Weights of a small GPT-style language model, trained from scratch on English Wikipedia: width 128, 150M tokens.
Each number is 128 + 32 x the weight over its row's rms, rounded and kept within 0 to 255. Layers, rows and columns count from 0. Numbers have three digits each. The size before them is the row's rms in percent of the matrix's.

# layer 8 MLP up, 512x128, rms 0.0852, rows 0-213, columns 0-63
084:072105081147168126112065109109137119094122177140102164094139146121133111079071109154098074099166144113081110129090127152152079095161119176105106143158119202076118163165159078157068150121160117
108:171119139091151125070100133137051176128141163115143097110123139062157055136116116141145169125146142067151144141083165118105159176103081139123070100167163114125100189112104088108136115171124165
090:149153111121141169083146155126094162120153143122107203072152159189095039083116067168115128144124129123091173093129144110137068135087174178108157145196106132111157149104057133108141146166160112
102:088072083086060142133141119080137133167117095192143127142140150151203119124063106156115154154126149104117161186080140138123115132171111221112079100167193163084106152112136143116087124130151175
096:146148118115158134113128130061090121109168184105129215118120121182102133137129131081148122177197136114078107107170115138077130068157109098110096096139157100102108120147123130108139125143189091
106:152115046115066132089105168163137149124130124124107169123189189161081106146169109101086119162126091150090070212073110149142147088086096114135145160126150163109105125165156087081061122120124123
092:088138176107147113094167081159100075117080160091129104119152164138075156136094118139080132126143173103123124140163102083171172199091163142194133117128134122146097140130160074099133178094168093
103:125124103113095168132125123114163125125150155076141146087158134082075145136131138095123151144140156186089110093097093127138161111141098115138134130166203116069116077165132122115175123146125165
078:146087149141102134127077132129129153126134064129150154109157161153149102143169129142147175147173117098145063161143150101151094134135144125126104119135142157118132160099109048104112083168121139
093:152169099097117126168125146098135102115121122143129181120189101070131157115119139161093143147075111112115127166063159111176088096063170145157149143146141154146132114158136047092127126144099119
105:073167122121080146122085148147133141088157079147116136114132121072091127162147075085109137088152119058191088136109144142154169128137117158156038067085142152131114104170131135141153138124128083
083:120087124149057094048166128137141138120181136085149147117095151132073074169098183088103113168147157105125129162122100145062146066083167150063130132158150124095143133131160097122064120173139130
104:119114105139108096121117151087099126116180205102143106088136127127102120098110000148089132159163173087102133174126175164120118085179080144112082097166119157120115104161121137116098170165117094
089:154121172095093114054104154167170139178062098123141149139179159125128112162104120131155075138194234126203105135163121144116158134104119117132129101107145099112097135072144062099082073185124143
102:097084112077073156105101115140075146131075180097132138123094120117097132103131121126117143105162136117154139205136130135151185122136105127115118083160129165155100184181169149133120173079115122
092:163154128081172140101111135104119148063105144156154132096056121059122158099112152135117108100190147118216138159128084128162149101113130121105122108145137163139143100112108098137161112141145113
097:091136143121142168093119076105061182130110142101130206091172144157157143088134147136129089135144154158154106164126085107074155171188090129133164079103157115095109154114118092112070144127196115
089:136154117112105212091131161151081160117110167114134101115123083141147146062087097103139118144158189144027127154138062122126176085151080255142127064101074099205104161125109124149125098158130181
108:094162145119088138108151132137171078103135122114190093099160167170105110193123141127104134101164182142145095143187219097103096112078104126167139117117168064109094153126125164143108138144122119
105:193133155143141159115103232144091135141100101112143139149146133076181145113175158094140200171068149126134080189153106129158072091096107147130112131190130095133133133145127111110062140119172171
112:083140145142100100099130154121150079129104155062120220120116188166105141121152102088077123106127140119115085203104133137125129055132146145134084090129109091079115155112146086097097162134168121
102:118132102103151099139188116140147125125104116088098174146145098104141156048162043129118108080061174106098060151099102121122122124082190178155141134143117123070139148119095120095097149141141083
090:133162084071133108120182076096094143112153127120154094145139100136101074162096104100087170126148136098120190196168157119168166101126116131131172090149092164076129113185062078118108110104115107
090:145140075119066117124141151086149150137158139137112150070098126152165111142125123206138188068141095119106104139114154118126117118151088157115148186107139104144105110190089115112152146139159149
106:092073148116153157134078101156129102144117226090147101118100196084113129065127134154143183118126180058118136155137135116120134133203149139177091113150082107123122129179125096104127167147157132
097:081092168159155154090104114082094129114118173109166117155172166119115058102073102130108151103133119105133153163158105145119178106146097088155122074148154087128114156175178166138102130089150166
101:067163111132077139120141125138152096129184086120104095086133145124143119113149107112113108106063125097117113147116146101116108212154157185124117115147192157176119110151056155106115086165115133
103:130130146106139128110110125121130114096161086125134097143077192098145154130163177175103109094166116116156071114187183127138140090046149099139129150158164085158096119072098140110123121138130127
081:144105138124103140124092146072148158135142132156137158152088116105171122124136196107149210139175126104173128097091121144123111094160161101069170109158143095061109131210148168113107087158147111
091:086103136138182179094067158124148150114118175123154121076169090046134098121098133133129115113148185121184100102130151117077154133114141072156131161129105176116114151121166099117082083159122097
099:083118161155100173056115111144132127109104157027147146111141159090121076124116144154137144128164130158090103103168094211114080142148150052134140130184131081141125105131166126114123124116151067
099:120152130084130134162139207169092147062111157102112112120175111031099142133131147113101164107102160061172121116100170071147136056152169090147141153141167114131149166119118077121130122146105089
095:123127180083118152106073153165144164065131176117094177065140159089076135132117106145131145139173198165157093114163099160111182185161092162128121121196113115131108163178139109094089117119143076
089:130123135119138130086151178162076184152076133117152074154116118122186133126093061156103126162191150082215134062171130151114166138136126157073107089124102132136119134151128065116078127157120088
113:155180055093153135120089138115117110072071129120167160093171152121111172110133168158107167171095112139133096122106150089197151118130139117062127080193134133110118166121170135107133109130122136
099:037119077117115136124134124122103107083111159155184084145169097155137083143089106123103094136149143123139183133129147098100131204162178233129096117154118131152115085168126142135119147101149095
099:070097116123103189161089160130149062110130156107105188152147170148147106100147096071113126037111150085140092168096079097182156061098123147112098130116110156116122141159173103116080098127153159
104:081104163100116105104173132175163105096151089098153138169090158154138175127140113160106144070110171129129063093169211147179084145155119129120102131105100122157103179139107169092039078135102122
109:093135131093126129172145114140126086132103115157129114142065159152166116093169099157132081124113137054109101153122181170175167129104130172132134150147159203129101151133091104094149055160108080
099:135157068120109141145118114122086107127184163108126140066122090084168111147125106162118157095109194081064107103123129096103159134247118102108097109153204185110131139142125119136132046162131150
108:112130119132114124076117131136155097205072150096109176164118164154136134105091135104121132201129129150123099195099115134129117120154086142083139080122142196133108168134158109114090061127134219
105:093166100101131163133120172137132143134123141088145155069202150097138102136124119145139145080049165133069100053063177211159114094133103179129135079094169110114120152114121138141123101150100168
097:101164159103121154096129146167162148139173145144139135091109124102087069105130134160112138156094162108150104116103143062162100133111167082125124128210081097104105223147125145110166100154117071
116:130152144095155154144099115109135160114137136169151101100162129109195069100123206131073125085138125086146122130162132138166123122174098145112081106103195173138089071192158158134118114185119095
083:171192140113135167111143140144134097116073144098122167105129151098082137122098109128118148081067163125157137115154081112154161163109124088097095113084091142154147193160194173123139151111163079
095:092106095105134143063166102182017122171148142097087093130118097138118087072070137114137143119109110156103158094084151140181146112142125119119110132194153110133097137137138118185174110113144140
102:099073056120082100138153111147185111169153148133149141103142161162141075139129122101111147113149162116128089203144109132121166047066146149123190131140139117134124150096147190046142134115113066
099:081114134127178167106182146115102088185140158126148117142135165171049121136155143172096068120103161135143139129163170125097145186147108146145118084173150099154105134086126146146141079128109137
099:148117114066083122121169148128155142061155105129086142142110149168113175133137096155122171128182139129134149186132119103126212184091113152124089100114150111086109180131102140133093082099153159
109:119089156113106124034139114115098098154155090102112083165161167187119144113112136218084105045104169123126129092145190091121140111117151117088136110189190102143116171128161123133120118162114139
101:080163036127105132126117109125100141135110097079105131088103112120187151105114113102080151080199170097123121125141164127154159134119108125168131138088132200109105087168057146097124189151160068
093:120115123074051144137106134100077105117141112121132116123102127008129163093077115185125078114128155082156134144158178148137129150084107109114104128111122113090147096145177132091174121182162105
102:094113188123133137112157160130120102148156182099124142108098116171105146108129143086082042099119162095186158119150176093163153125096136149121122112081138144129119162101131166122087118150137100
105:125134127100105145078059132164117105128150101116110144113119158145122098087169160155116187145162153104114138179146204121131149097120112136180112068115094142165102170084133106091136134135116107
110:087082094094132138099119094120086127115185225118115153080128138115111101126112144165141133104174146090130118179144093073107173109126134125138080093103112105113108196126142096076098139069137150
106:100088175115089156077168133124112126130110147080150120122179105146089101165138141147092075133154117113131130125113163177173086132058150133145084148139175073112105087120168162110084121196128146
103:131176131108118207111101137208108143144074143043130162103160157131110125032117117065112151170192153112156076173117139105150098076093096087135154155129151159120124187062104098135134139134139113
110:146146119112102165139129117169117142136080129054155145144130142188131144107168151125097098141140116126132086047125106129194192053135141125068127111128137129093094181133144111093164130161171164
094:065117076154133116121151102145134141116187155076141159129155143076124109110081117151123162181109202090124127094109120143200084080178146137133092120107175156096134127109097082093102102191112139
106:082095120098184155146127165140101119172111144097129169151137163145146103078188140079083063105122156147170096134154180160152123058113133116112113164149152122120112140126086179094121105167147096
103:115083080151119157174095132106202138129170190096155118116130126085136086148108164166083058167178141146140210162106169118164110072109153120081165117168182147108120098135136088089104074123153100
088:145116120095119135116163151162121113135201061106179133122144151103133057139121119111143081064108132072164094121122108124119123135119165140045141089190120140072132133210161102133117136173162107
096:113141101107138137148130200063135135209086176161139144136109163104097149136099169071085168106096108141146106122119156125199148073092152131121153122189126091116136129092112150119110117170157165
096:100105088139126168140104104072077146200120162089147187095080115079142080088126181101104118120081144141111142132131117089171135102134133202156111113092149107110096169153089181110093117175135120
093:143179129126088164151108149179180179098126145128117155165080113155099148114144112070092095162186095130120109118175101064106155116103144124117174122214118134084109168124140119120139124090166086
081:088088103115143160167119122132139175161127168138096117111069068038101101103100133087114133163097105105099153191138095093134121139126125129083109113161106122152128142142083100110104154131119104
103:094113077084049149109165132117139069158141103139142138149106133124142110122161143125130156141174109132136167113169094123145124119094117079081137157119172138129111117144084187123111102116183115
097:131069133075098131079141096159106157092069143153152114099118112121100161086147095153097125040143149095184118134145110107182131164156108127115149155119116137140119147180189140126179194121179062
105:099088119139116148071083086121117113152134143084148173147133181143142150058129122197125102106065156143095086141092138133118073105110125164127106096160163139065117175177137161175088190152142132
104:132147156135151128092111107095123125110072159103177138122149126169143170114108095178109120130212139087107144158147122057172205089157091107142099072158109141142110071141104113088137162111154138
095:104151104135095123105116144112130151187148095132176107128141157131119119144149109077117073132121164084109110154147176152155132066097140059055108068131159185121123068116129116136152117142173141
107:080044130125123133109166137128135114135132163073164102104182197136096113143151116088081110149101158083069111185122154131146173118135160152162105119179080189088127092178095159085093140128127106
101:113133095112054114142079162112077112109170088165099104094110153136141082145141135165101135116146148153099148133140121080119100107107114146110150137222205134049119124124117104100112042116179101
099:097175158133073122115163138137130084150079130077107158111137098108163144104117099147095169117135163147144130145104142092079129108120164131150107104110130141111092185161083122154104182119092133
081:112095147134108123138102190086126104121110132155144167089106148103121156149198166186135166074102161123073036093122125083173117114157145121140073159115191118128119153148048135065123138153123124
105:148134102113144136073177177121084165108079106144142089182148180136104138105098125112137122141086191113076086187190162137110097219112096116114139072084173159135136122179113146115101028131149061
095:119122129106107127105125127118102138161101094175093120116106159096171138080095094105141100131085156112185049174159141127117192116111132118154125091153182158095102155130152147066133115190138097
090:164124144127178136132151160121102091145126127086156149142158080142119061102195153113127117145098150101171115103125066104112161132134141106076165110139081127077128131149169143120058136129141103
110:112127126141088173104130128133072117171095133111155142123135205098119110093123119115122129077171115122098161119138149171140080119133143189158068056141103113163095091151163174110149194128177115
090:111078074133132094063175107166113107143146150096132094144145171159067145064162134201128136147151143147164095168060046114154128080124134122127100162104182101061123131147152111148075174112113148
098:121082116096044178122088182202155147131128152116132164119116137119097070092144112130142134122148150145111107145132106113100073104095139090073112148166111193153134099176154103044109183140110070
095:121145092094136159103203104131110072157150092033106129168123139097111175139139151088077123123167122124154142153165174149102148097111156073074180105085095121066121129185130129120040155136160138
106:075069085121081143088116105139142130210088147119186124136157138152066154117100089139094078104145131129112085139178133051159110081137124142170171139181128149143124159114164143119140103155165100
097:116162136082164143127148092103088135103133124067119126107207102087083132157123143168135093116109180112041127086146130097130090130126128181140130149122176079103130120148158134100172139175184114
100:132103099102098124151105120144134108069140180074126169130180154195134082084088080110098123144146125143126115100101161170097159094113102139095102120126121178086111178089127138124138133201151116
103:112187117124153158141067161107126139137110137115171123114114128095221209115105144139092084101089188102065152153081116081144110113127142151114117164159129145157112095085142076110166100143162073
099:097086162150075125128116121107073161162125106169180110124128104135121099126106159158128161092157165083199087152084105093082179082171159165090162170175168173133118145133209083126121129113156115
084:127141146103088153113153150139153094162172159144134116143103096186124103103049127202091190146144139180159172125145141128114142131142113191117181158183104114145131150174097065152146146073117157
117:104129122137103188119130138165111139126110080078138086156147133138168055135073111135117076132148165107140121111131106148149089078109107140140101080186164176097120084173086143170118132210151096
097:039089129139107143047132095166122104141124118087122164110177173122128115119119082134147164111114166148118118091151134146114107140149147133108160094125134158094126132120148116134082109175108164
087:163087113083131189176158174125132132117146082093115195123134195183106151213145126051137148146160113094089082130145118118138112135102140170113135123125112092095089184133127153098120161096146143
096:123115125123120171139091163095076177110096106112175137124082101083127072116115189087140127107188172146203133132141159121160108112110169051127107185189104105037129138125128124129146149142151093
117:135121133105102113103080162134100111129081116094156107051206113073078102119089131155133110064176170072117185159169144156187112075138154169051140170147104127123170145115100122098120104153206172
101:091097125179106139132134127158154137109173095102137151128144194132154090201151153123087116105115158152130079138143119071117123182071158104115131154212108125130091114141144131101061054161167151
107:151071107142096147108167168141140171022104183124083130119160143134063113165112108117089074113154127159076106105115163170141113148138140166139141124185150128078130164160119158128051124123140102
103:173108135086132128101147137125115105131048112113147095155159191154138189094117108117088109123155126084150079143176098146152148103184100125091086069115124110134111124195178146132148145136180116
095:136132104113131126152065114102133146089118096188137118091105119111143116064095167124121086130133137104153129135117095123179127171161114156129115141205132179107113129134182059105169107183161070
104:122056059131103160056170160108124143132112153061091126154154123130144100168102112109125128117151122130096132154121143086095180106071129149106111130144180092119113147134157144110104115166131167
099:122157108123130152102111136078107133127093100112173102178166122130168101136074097152109109126106148131101042180112116065143106113104086145101096148142185134204106107143136173090091124138160127
099:084090096106135134153143084140136158097193175105102181142086188051128155138130159118094095108129147031151143182126101104126127086139120137127087122083135141087109116104102089144097124115118155
102:130117153090136139161190140114064139187102077117164199106083162125137193146131168103145168102147139098112094079170078133129141112107118097122089097147135118139099135136142138085149168112193103
116:145149144130079141117150123107140097170104158100133149130159200133116093105068104118124099107105115150150085184120078146125147126083073097125085129144166139133101165137144121108047105161127174
092:070118062121090128164166103110093135132172138190142119107062126119154081083138139232113127118148127100096163088144137108173072079119152178100072178133161155154116110132190174068120142138133161
104:164137158135092124125125149104133175121104083139125099101154171116185158153105108099106126080142146089165050111130056072076169198168097138140141113115141104127119196128092121109138124136129114
102:106143092108145134194120149166111126169172144120149167078144120120141094106106125057118143044106155064148092138114162123141135126059112148099093072167111129174125142114090118049130096157101100
099:171149168130107153141151145130103101127121130124153160156173169142081131117150131126113113102129124149109131107101102113122152153117132089140106088171170127139095116093140182104124190163174140
088:082115096090105132138163073104168178132177115096110123113109096098101101148118158114146115113095097105101077167106164083101141085120179088072163125148131137114135179201166162143074164151150102
095:097130117096087130075094143098110122069132079132170105142171095098156113088152009121109095147102155104087154177115147142187070151110176113104108122148147172108127097188094137106126165157148106
088:120146089096095150127112188161126181140195136133095117057147146098063094097148177111111140100110107150109118165060155095128084118187165117160136146129175104111114155096150096146138113155129119
098:093163114117158131131085130148193162172146169138145182078118141144082068100163149091112167131062110164137159156113160151209142121114129094103105127149161169102151105118088147137085075160123140
108:108129141090115129144141170123112140110063084127152075149137090212150095121054098119157113158143138122179083133130102144104120176136115130103087106117221119173108112122185142084104171133176156
096:120185116129107113140121169144154215144119088083122148134136109105113158117115184106100084072112227106166079135151121097107162116093110137140089101114187126120114143131023133120113100183100146
096:119147100120135094090116099172162106041139162111131194155181130098096109131180165129110140162167138163102112164163072133219127081101112140082119099138128129084130086101094071102131085079139130
100:106091081073061132158115115050144127127172144136125134109126124131119098078128137170134134121120090102112187204138115099153182133070125118156091132181148193182128112144136132148121106142158089
109:088064119098069161122150126111124079147175118129129105110135109123140130109141070132058166071128104098089076146128169184168151085087134098137175103180136102097101126158187195145160118183161178
106:167096122133113183140096110117097115154108159104191177075129106142192157067086133140125160084189156110161138092129126137086056102160094165180145100054148147140112154136153146135142143180129101
111:045135155121110139127168119124164119145133146105158133141123091179117101143126236128077087108197147131200159184166101117133183120113163122082114110072109103136096173166100117120097208121143135
107:098136145119108089134086146154100156110129132175156118145143096140162112173076151106129118171113157113172170129101117118125177071174099159129107121109189137169089110197109099096171089227125094
096:113104158092146139109170067137128128080106184076180119151162137142139141122097111151112141111155176089157160154158152146149178124121131169147106142133136076141097169099122123135037108184158121
106:120153064091158179063190115113114173103122062139109054141160135152161135134136146123109155121121125071104113137124168164168183094168105143114170083118157166064099118160087123137139124222165159
103:085095166107096124123130132131148163124220172098138172106090107080126129131139093115123100128200171105170094152149151135122103098186149156069099111119138128114130086136135098079145117140102124
102:161101110120161142149186165081174115073151110118135138124142166157107167132123103147124117110154143155092091119115112157173147102143058119104141083111124044123089143143105122121110061162148122
094:152142092120099103076146152102049150158146114087081102107141068150122109096087101131160164133096187127120138108075133089110186155199102171094106087144136128086116177117141164130097063143176143
106:154204125102124128136091176160128127107069062117174133124173131172176192132093082174084159175083146142121069088102141145141180108131108106061110139142143136127106134138087068136161118176099154
087:111139141137128154123133114135084111162128149075147108120108098145132123117101156129062065132144151092174134128092130074124138161114160104112180150135142095148138188089194148133104131181133107
109:109142070113104133142142111064112121171124145104143072102114084182133119136070125119115052142145112088106062149133089110130147133098136181135099168140174147100134149148133147100111027202141106
092:144166106110108112112071146157105107123085141112098108137131131157158084125111158182109169085151135128121088113104160114141139070130193123143093085153136137121137168136108097201126077110160060
099:074065152117154170150123093167211142104112158084158184124101149134093143105115145122104130083128172109176157099142116137136173125131175137117130140088105121102105193112064101117104211086121144
103:137171102122113130128145113159096115143119166109120112139120165094160110077121167134106127120135136102093133207122129056203166112125123088057088173099092149088118186117083151104091091145166187
096:085114154098153123094126119112158145105177136052177131112130129161094184119130150135123191144134140156134117122163072136138137082081153145081127125138158072154134171150109058093140095130125171
083:129074092133122128085157108072126159084138183132146098100171136133109106152198083071115078168092214099098105094109135129123149102139162117107110098136157161123113136118136126095119120189108122
104:080105055135105118154180163131095135121134051125106124106098180162137095109153165139140181054158147142116105117159077044144144072128123047100066110172118158147102167166100159125117129172157125
096:126143110079131151177107140082119108097132135136180134056181151086095129126126117120135100136174123096150118195124171135105048195078163148086103084128092112096146088217160143110088110128176119
100:133165175082133178131117165126127151136052166135085148108132119107100152189121094044122101105067198104106070112154133097147149100144103160147094111101108096110089145134122152098103159154166087
107:112110072100075137128109056134082082092143085096141141144176157177186103151097039115130125133117173067159096146148120133105138198127126129109117100061173159093103106157090112090077097186133152
110:085097138108101134104132098119152122155152123123119125078184085134119088130083034123135147103108145098138050115091113112136090113115147133125128129144173106047125149153175093120110195198150099
084:113054154144099166125103111091096126148107183159113164125166100091114124066091108162068142063184142100100120088113130101116110128107122152112127120138157089131103169138183165113151162188152045
084:142144133139095195121125149108113156136031129158151132096136170094205086145113151091143188112051120103131158129119099144153105143201125151042099129160115169116134093186173122118168130110156113
085:128110120125075167090105065066121148152123103148183117078106172104163096127127156105131101137191206068196118142152103167148116155213131130160102140136123139097110154104189120100127113164126103
079:127119141123171161128106200131085148080070204082097094075104151064121142098136085183122154135092127179145140151152139138143112189053100128113097061122130151129133121122162075128112155121140125
095:060046143111119117102145158139144115108081131129131144194098111150131158105101112178151162124103160103159165131158142166102157079160104161096111106098103187127127096166135115101192112150151078
104:086153075126129143120105166123135117115105167140144136085158165078167104084096097105146165130074132101088084196123162109149111169116146139148134115144160179121116137141125140104156147114140093
096:113145148127091155148169079138132087111135162116095167136109152201128113052061146092128078150121124073153078138148173153140160072181133134116139136163130089079129153127156090136122057164184148
098:102089134092121137111162101107141158184140130054096067149091142156141124102180100179127087172093164114147068176119153096138118160087173141116091103132132124096123134106136121097105105146136208
091:145102108113138122139190136105083148096163112139157147087110111063107119116098061136155110136127182075185126163146214085161058150118117155130113107081095199188129071129152068133116127167119096
097:158134123089099142101081149180078145086176115144153078150120134140142161046102146183148103152131133046085141185143160108140117133136182144106153144112170156101143082130134121074140130170124124
093:105155101124068119140116137125126181166134064104104139137104086112129129123060213125145164144138175100109162101134149128144190090111110149174146126146149093152108132095102098138172156181173127
083:150199065130113142138078144166100088125148149140097168149091105081185047093149116144112129109175153139166161158073095166124146097150138128135073127156157127119140079117108092081134118147165139
092:129157180127180118134120125178107125165125142165121131139165134132149160104151159134125112092061141105192064033151118120127163155073137124184159127185162109069104181097161135106089134173113095
093:091110150092154083141136192128095140079145147088122129154175168122106149082127153191164142111116172114173093124131195099091151152097170154175119118119129039102149131146092107124139116152118160
083:186147121139157147132161126117131121130102133119090102135176080153113072142087146114112158116182181113143081061162103124131144154136099150100103088134087165137132130124173084112169098135164075
100:090155117146086150144135134091106125164090152122133116120082118085149114065072180101104134178087156150112110154120135176190123097176115149105157160152145127153102120199135117098124199077135114
097:123134078098093130130148097128124092091119134151160102118160122142139133109096116170153128105119134144100086142102125112149143139203117169065154128089179110121115170135188053081110100159168117
109:078137054127131153183136152188135186119139156130137132141054075107154087092092187103135105153166139125197138149160120122117170095128087049063121089121157108140117159084126104124095120140142166
098:094086135116098123117103156110175132115152124060133099114145092159115106154125125134097051067100132143163092216144165116123125138060181123113132125084168068111123128126102118077099123143135133
095:096154051134091121163063202141146088121157107153160141139083177088191129136114082177108160061155162133120098145065142144147154118135154125128122123147114193062132123147146145111157099124158083
107:107128054103169154139190084155103151112179162056154097091167074105069092103133130091113181150168129102121103212105174134162146109118056168120127101132177169086139085128113118146104097120125150
107:185099126099103118113075107180103138156106161092140146163149175142069113103107089167125166097182141112145128162131179084066117125106106191107099093128138161135110175111120118137120151141175155
102:086101134129102094116139107134130109125186137073160132099116091117168131135101096099101106089191170061160128097131176113074134169098146131084136127158252116096102177078158126116125086164124167
107:120137165092095169137160152218134130140090124143120140094131102160153123150169082120136113107110142130122069169143157166191104157122119166059150141085125166145095154188148100088139211125117102
119:135096090120135134197158112097100143109163152163127101129157138107145117130092118083124086106116118063123126110126149062108187111152092195072072107135168112096100143220109145116144146205144098
104:079120141088122175154065129151098120190153141126164129094110136065179120126099124125133100147104157061091068125132156092156098072140160142103099128152135124032119106129108066105138116184107170
094:132178077086166149138151144111129142112135163137117166086135092100166089141061119160145137120106116123127130135124141184134115167185127111062130080130201157103128127138073127139146085146136106
098:103080108101130106095091158188117094136133146142110123166080090146168080114069106161121096069147128097155172155164140103086129148134085177098072144131141149174099185130144094128043130152122161
078:142123130103104129112142156084115196101164154099075110116132116127064094081079102141130069200169145151148152158092172115155180119083166086141103082191095091124127114140119180100111096159162109
096:145120106133069157118163087076108139134162172102137118073130216146135148139102142165089156127186110104165103174145166115066121133157079178159145101129155105118120158100116185163113106182137109
094:108231147059095128118084159162070088120138106160183154077092152102170173111120140115098078118104142113139141140113122115189120140092127126151103124129127124165089193106153083114152141129137108
105:102131147077126164132077075196151095134156138066184126132103069135098160043139120140123115127135159096154074156147133143137118124131112122132148086112122123108124146150067045105123112102137110
103:160135117071101137147150145129039158177113126109090017087135101133150165112169202112111112144096121150111137107108150182158143107173127105087100117130156112125116118141144119111158163158151176
096:136167114114090143097086185085107090145075131129189108083138115108143119145070119142092141087138088107137089159124157084163106097184166129100068108190092102109134172140166111116081128108140115
104:099157160120092125134167179159129128129179126102073153105167138132166175119078104101108119113112149119161050101166173110085078132182145143141095103059150111178101214114125112171117153198099121
122:089059172101115168075180114128083104165108161089134049177178178148102138141089194173109125127135141094156105112151149117125147125134133153130147094117183111127115136123082146127186073170140165
107:138132175116124133110168141117123111094138118115107148069129192112126148092075068156146149110111142081113094122124094060112162183114098116181072053142142139119105153149060121112116062180132118
108:070100094073100164103108141145141143186109071167132113135141133127098082137111100098091111089098098072083103144159151176125141166135136137078119115151123134112101135186171168092149164135144119
095:126112103122079141153160128118161196113120161098149245067080145167127087121128134114125146149104166141192147127161173135151122130087136106109148133151131129109137167169078191116027074158130141
095:160182153124095123094099171100135157121148098111115126082105120101202128107128100096105128086101114059103118167132154176164127114095100165164089074179112158162099126129115066133069142155146110
099:094147067136142157117114145123151132132095067086096163119061131059128138146170126173101149091133149100104115141115141161198169101052122117176114052160122154088123122163093138105098107174165134
089:139145128110097134122175136155129196189123144141107116143168098151133145134085140110118118147133152116129145116106119080160151135190100201103101145079197111127100172162120185097138124149150164
083:134182084065083154124104161202112200163142158143112098123064186135122138093137135151095052159123118099161155117205103114167124147106101108167102146122127130090112123154128083112181137123147159
110:121193074098145158150143141166135148114120127119182182135165115078115106051102171149134119160125138142119116159143155087175099151141096132085145086152100136119124134159130100140073150147147137
108:118173081081097133107090106191182119054131145138175125136198152152080109096082088224105102098166135136127113135161145117137123155094138139160164061111163121167093130112062137121093046132147099
102:152101101084149135194117175087135143127118120119094165114168108071150128097141133106125130084115192119150093126103154124098139091093108126135100117193145108141131139135212157104160080200141103
099:141160191092123158140109161125107138124142130112189118118110095088183120123144076118096194121109144083183093129173128107175051185164120156102102122147049127190089104150182134096087123177146103
101:117116154106152176181097151051053142133159111106117160120117138143098134181170143099127145089078151105166141104192161103095096114102140125208106142170145154144109122104127188113119182146165116
094:120109102070023093125161125119152114090166134159079125098118123193156131158181105107115145170114138118148104138119156166187141113128124172052128123185174178121118100117104128113088095141120134
109:074047164103057090050127165109146040133100163119145130111145188112083117146112124215100129117167138134107142105089176074074154171086175140143133135146155136138129135115111145138114107124114117
106:150077070125098151128174120144102098142128139151183125157170136137141142123123104162102157078116152088080121092134158048083118158136145161138106091127179161095130177157161167087143081172134131
106:150115134129102145124105127134148132144106180121112136115107140134103140070136122154130164145157122099114167082138138156164195071134121146183123171199185125137112118154143120102132113136149083
108:120127142111095159118101123138069146121147189165135169134129153090112071139106182146144162106165147080132130129112118118114157112154095103102063139128172131070098150121070108098121161128145134
097:154133095081097140194155196110132134129098047146155128103139119151117148130139089081110124108086122079105069105144154165141136149087146152107113128165102099136111149097129051129105125125182100
103:091150064088105167157118105151073114193087139112165159146183144164146183139089073146148116102157107142112087157130165083130154187103125129131150121149147100052090160153190106083091100151138159
103:092129111139130134139111147163135103193132159119126115160084130124112122056132102089119135059093140100185112133173074081189146083129157165135112106144100130140120165104163078138156148114158065
106:172137161131157152156100138126106098094163162101211119103080123136144161088146092129119126102155173090133126179161184032122122124110119073160102097118120142161098119096070112076108110128174124
104:146125127151038144134100098112100119104141173135104148097097127099083104128108109125138159145150143099102135106150119104148125142211100164063094149118179126170130157155227083099090061138109122
099:138130161113071157105096135081128116131113159095157144105187145105107121130050136174119096100096108127099091203136135106111103201058138161155086088157140115140115135155153086148097179123172099
109:088089095106123159090099164124124142082093118096130128205156119159094116069167097124131142132082154145186139164129134114170147081077119115126089140131193117056129123156132143111125108176137141
099:137182060110087121069140115130138174103133132087115106130126136141131112166092114080089139065157169117149131180121120088127158183140095072144157145124144101057092130158153191126049097133116117
103:115101103095116138151059164146182139140120138130121143112087115150096062152141196142079169117147108117145171132125161111149129073111158107153082161158112143130124074103140142124123111079204098
108:119155126090073147101106129142078163122173114148117128134109141147085097125070107199144193098191144142197083141126148065100152118138096107155116057168122127188106192063214111143133117135133118
103:121172163093140157167082191172117130162140144116098137155134079085136170083094183153157097102125154137122046105156114116100104075112100111157112075090189101102114129193096098069134102142098143
107:128163087118114163108135151092116143198109120140140168111106151033105089160121151201145193134156162086164107146141119116093130142171066108176097086155111156113095146128156098100101144175149192
106:148098091127114181144068129139167162086093131119101149084165134096140039122179106154097200177124120117146142111118128158223129073103155135095146188198125114081120119144134101097110179147107106
107:098129144103172111135125110161162172057111154078168071159117146150109207098126189163094084150123158126137138121138136106109149110109118149100075128130194171136096126121135134129180216168151142
091:098098068107129147107174141137143172072177124093096123130082139137147121096083149132134152167231156096157116140127100095130133102054156118043095120128107100057110188136108135130148080145141113
088:155153108109149135168166090136063114139100179127150103131109111188081161107147080103109153112122146144181108100191124133109109113198082120067070140097170110092100192079147105137115152049169102
098:119158190098085105103136153135137141142124134117094173089149146128110071124096164084071092120140065119159131191107134129155161160075161141089113115162095074053137146194118124109086155153203170
100:105097122082055153096150137092116153082151098124134126156060144117123150123089202131115177087129085102093128172150131111159154082111122120130112132145144162102116113196098109169166103108121160
095:140094113074142093074133184161125121134135175071150159095141174140096122132191117136113161079141117096122132131203159082142107188055112091156071124137093119042118148139075152143097152092151141
097:129150152105147142141099114100127130134101177116148158107140182159133128084086127112135124211129098130179168162120126121156178147079093108142136100178104107075098141150136088116087136129192087
113:129171170106134120055157131105083119164124118112093151094166152089132147081108072158151078099064167144136086148141098161131070174113121133162116098138143094112092185145153116125121119175157097
101:183103099097112089180134144107101086108141142155090092146169149133118109132116098140139116147103155090180123113107173098116114135190110118117080115153199161078118151162170155126114051135150181
090:097147129110145125125135142123089092103123109099215152122113117074104093159119119126093116158107193089145104157108139128134123147100233095057158109178115063103166083125109097070152106139149129
094:095151085129071126042150135122102185076103075145134153139126161121170126140125114152122122087129151123133090107062156100152124154144170140085106150127083103145128140167106119074154149186140061
094:120090049107148162139087140112104119096105135059136107086100170147148146073089128094129070155163118118069129126068120128158145101093129174146142123163139138087106171094210153106163110173179118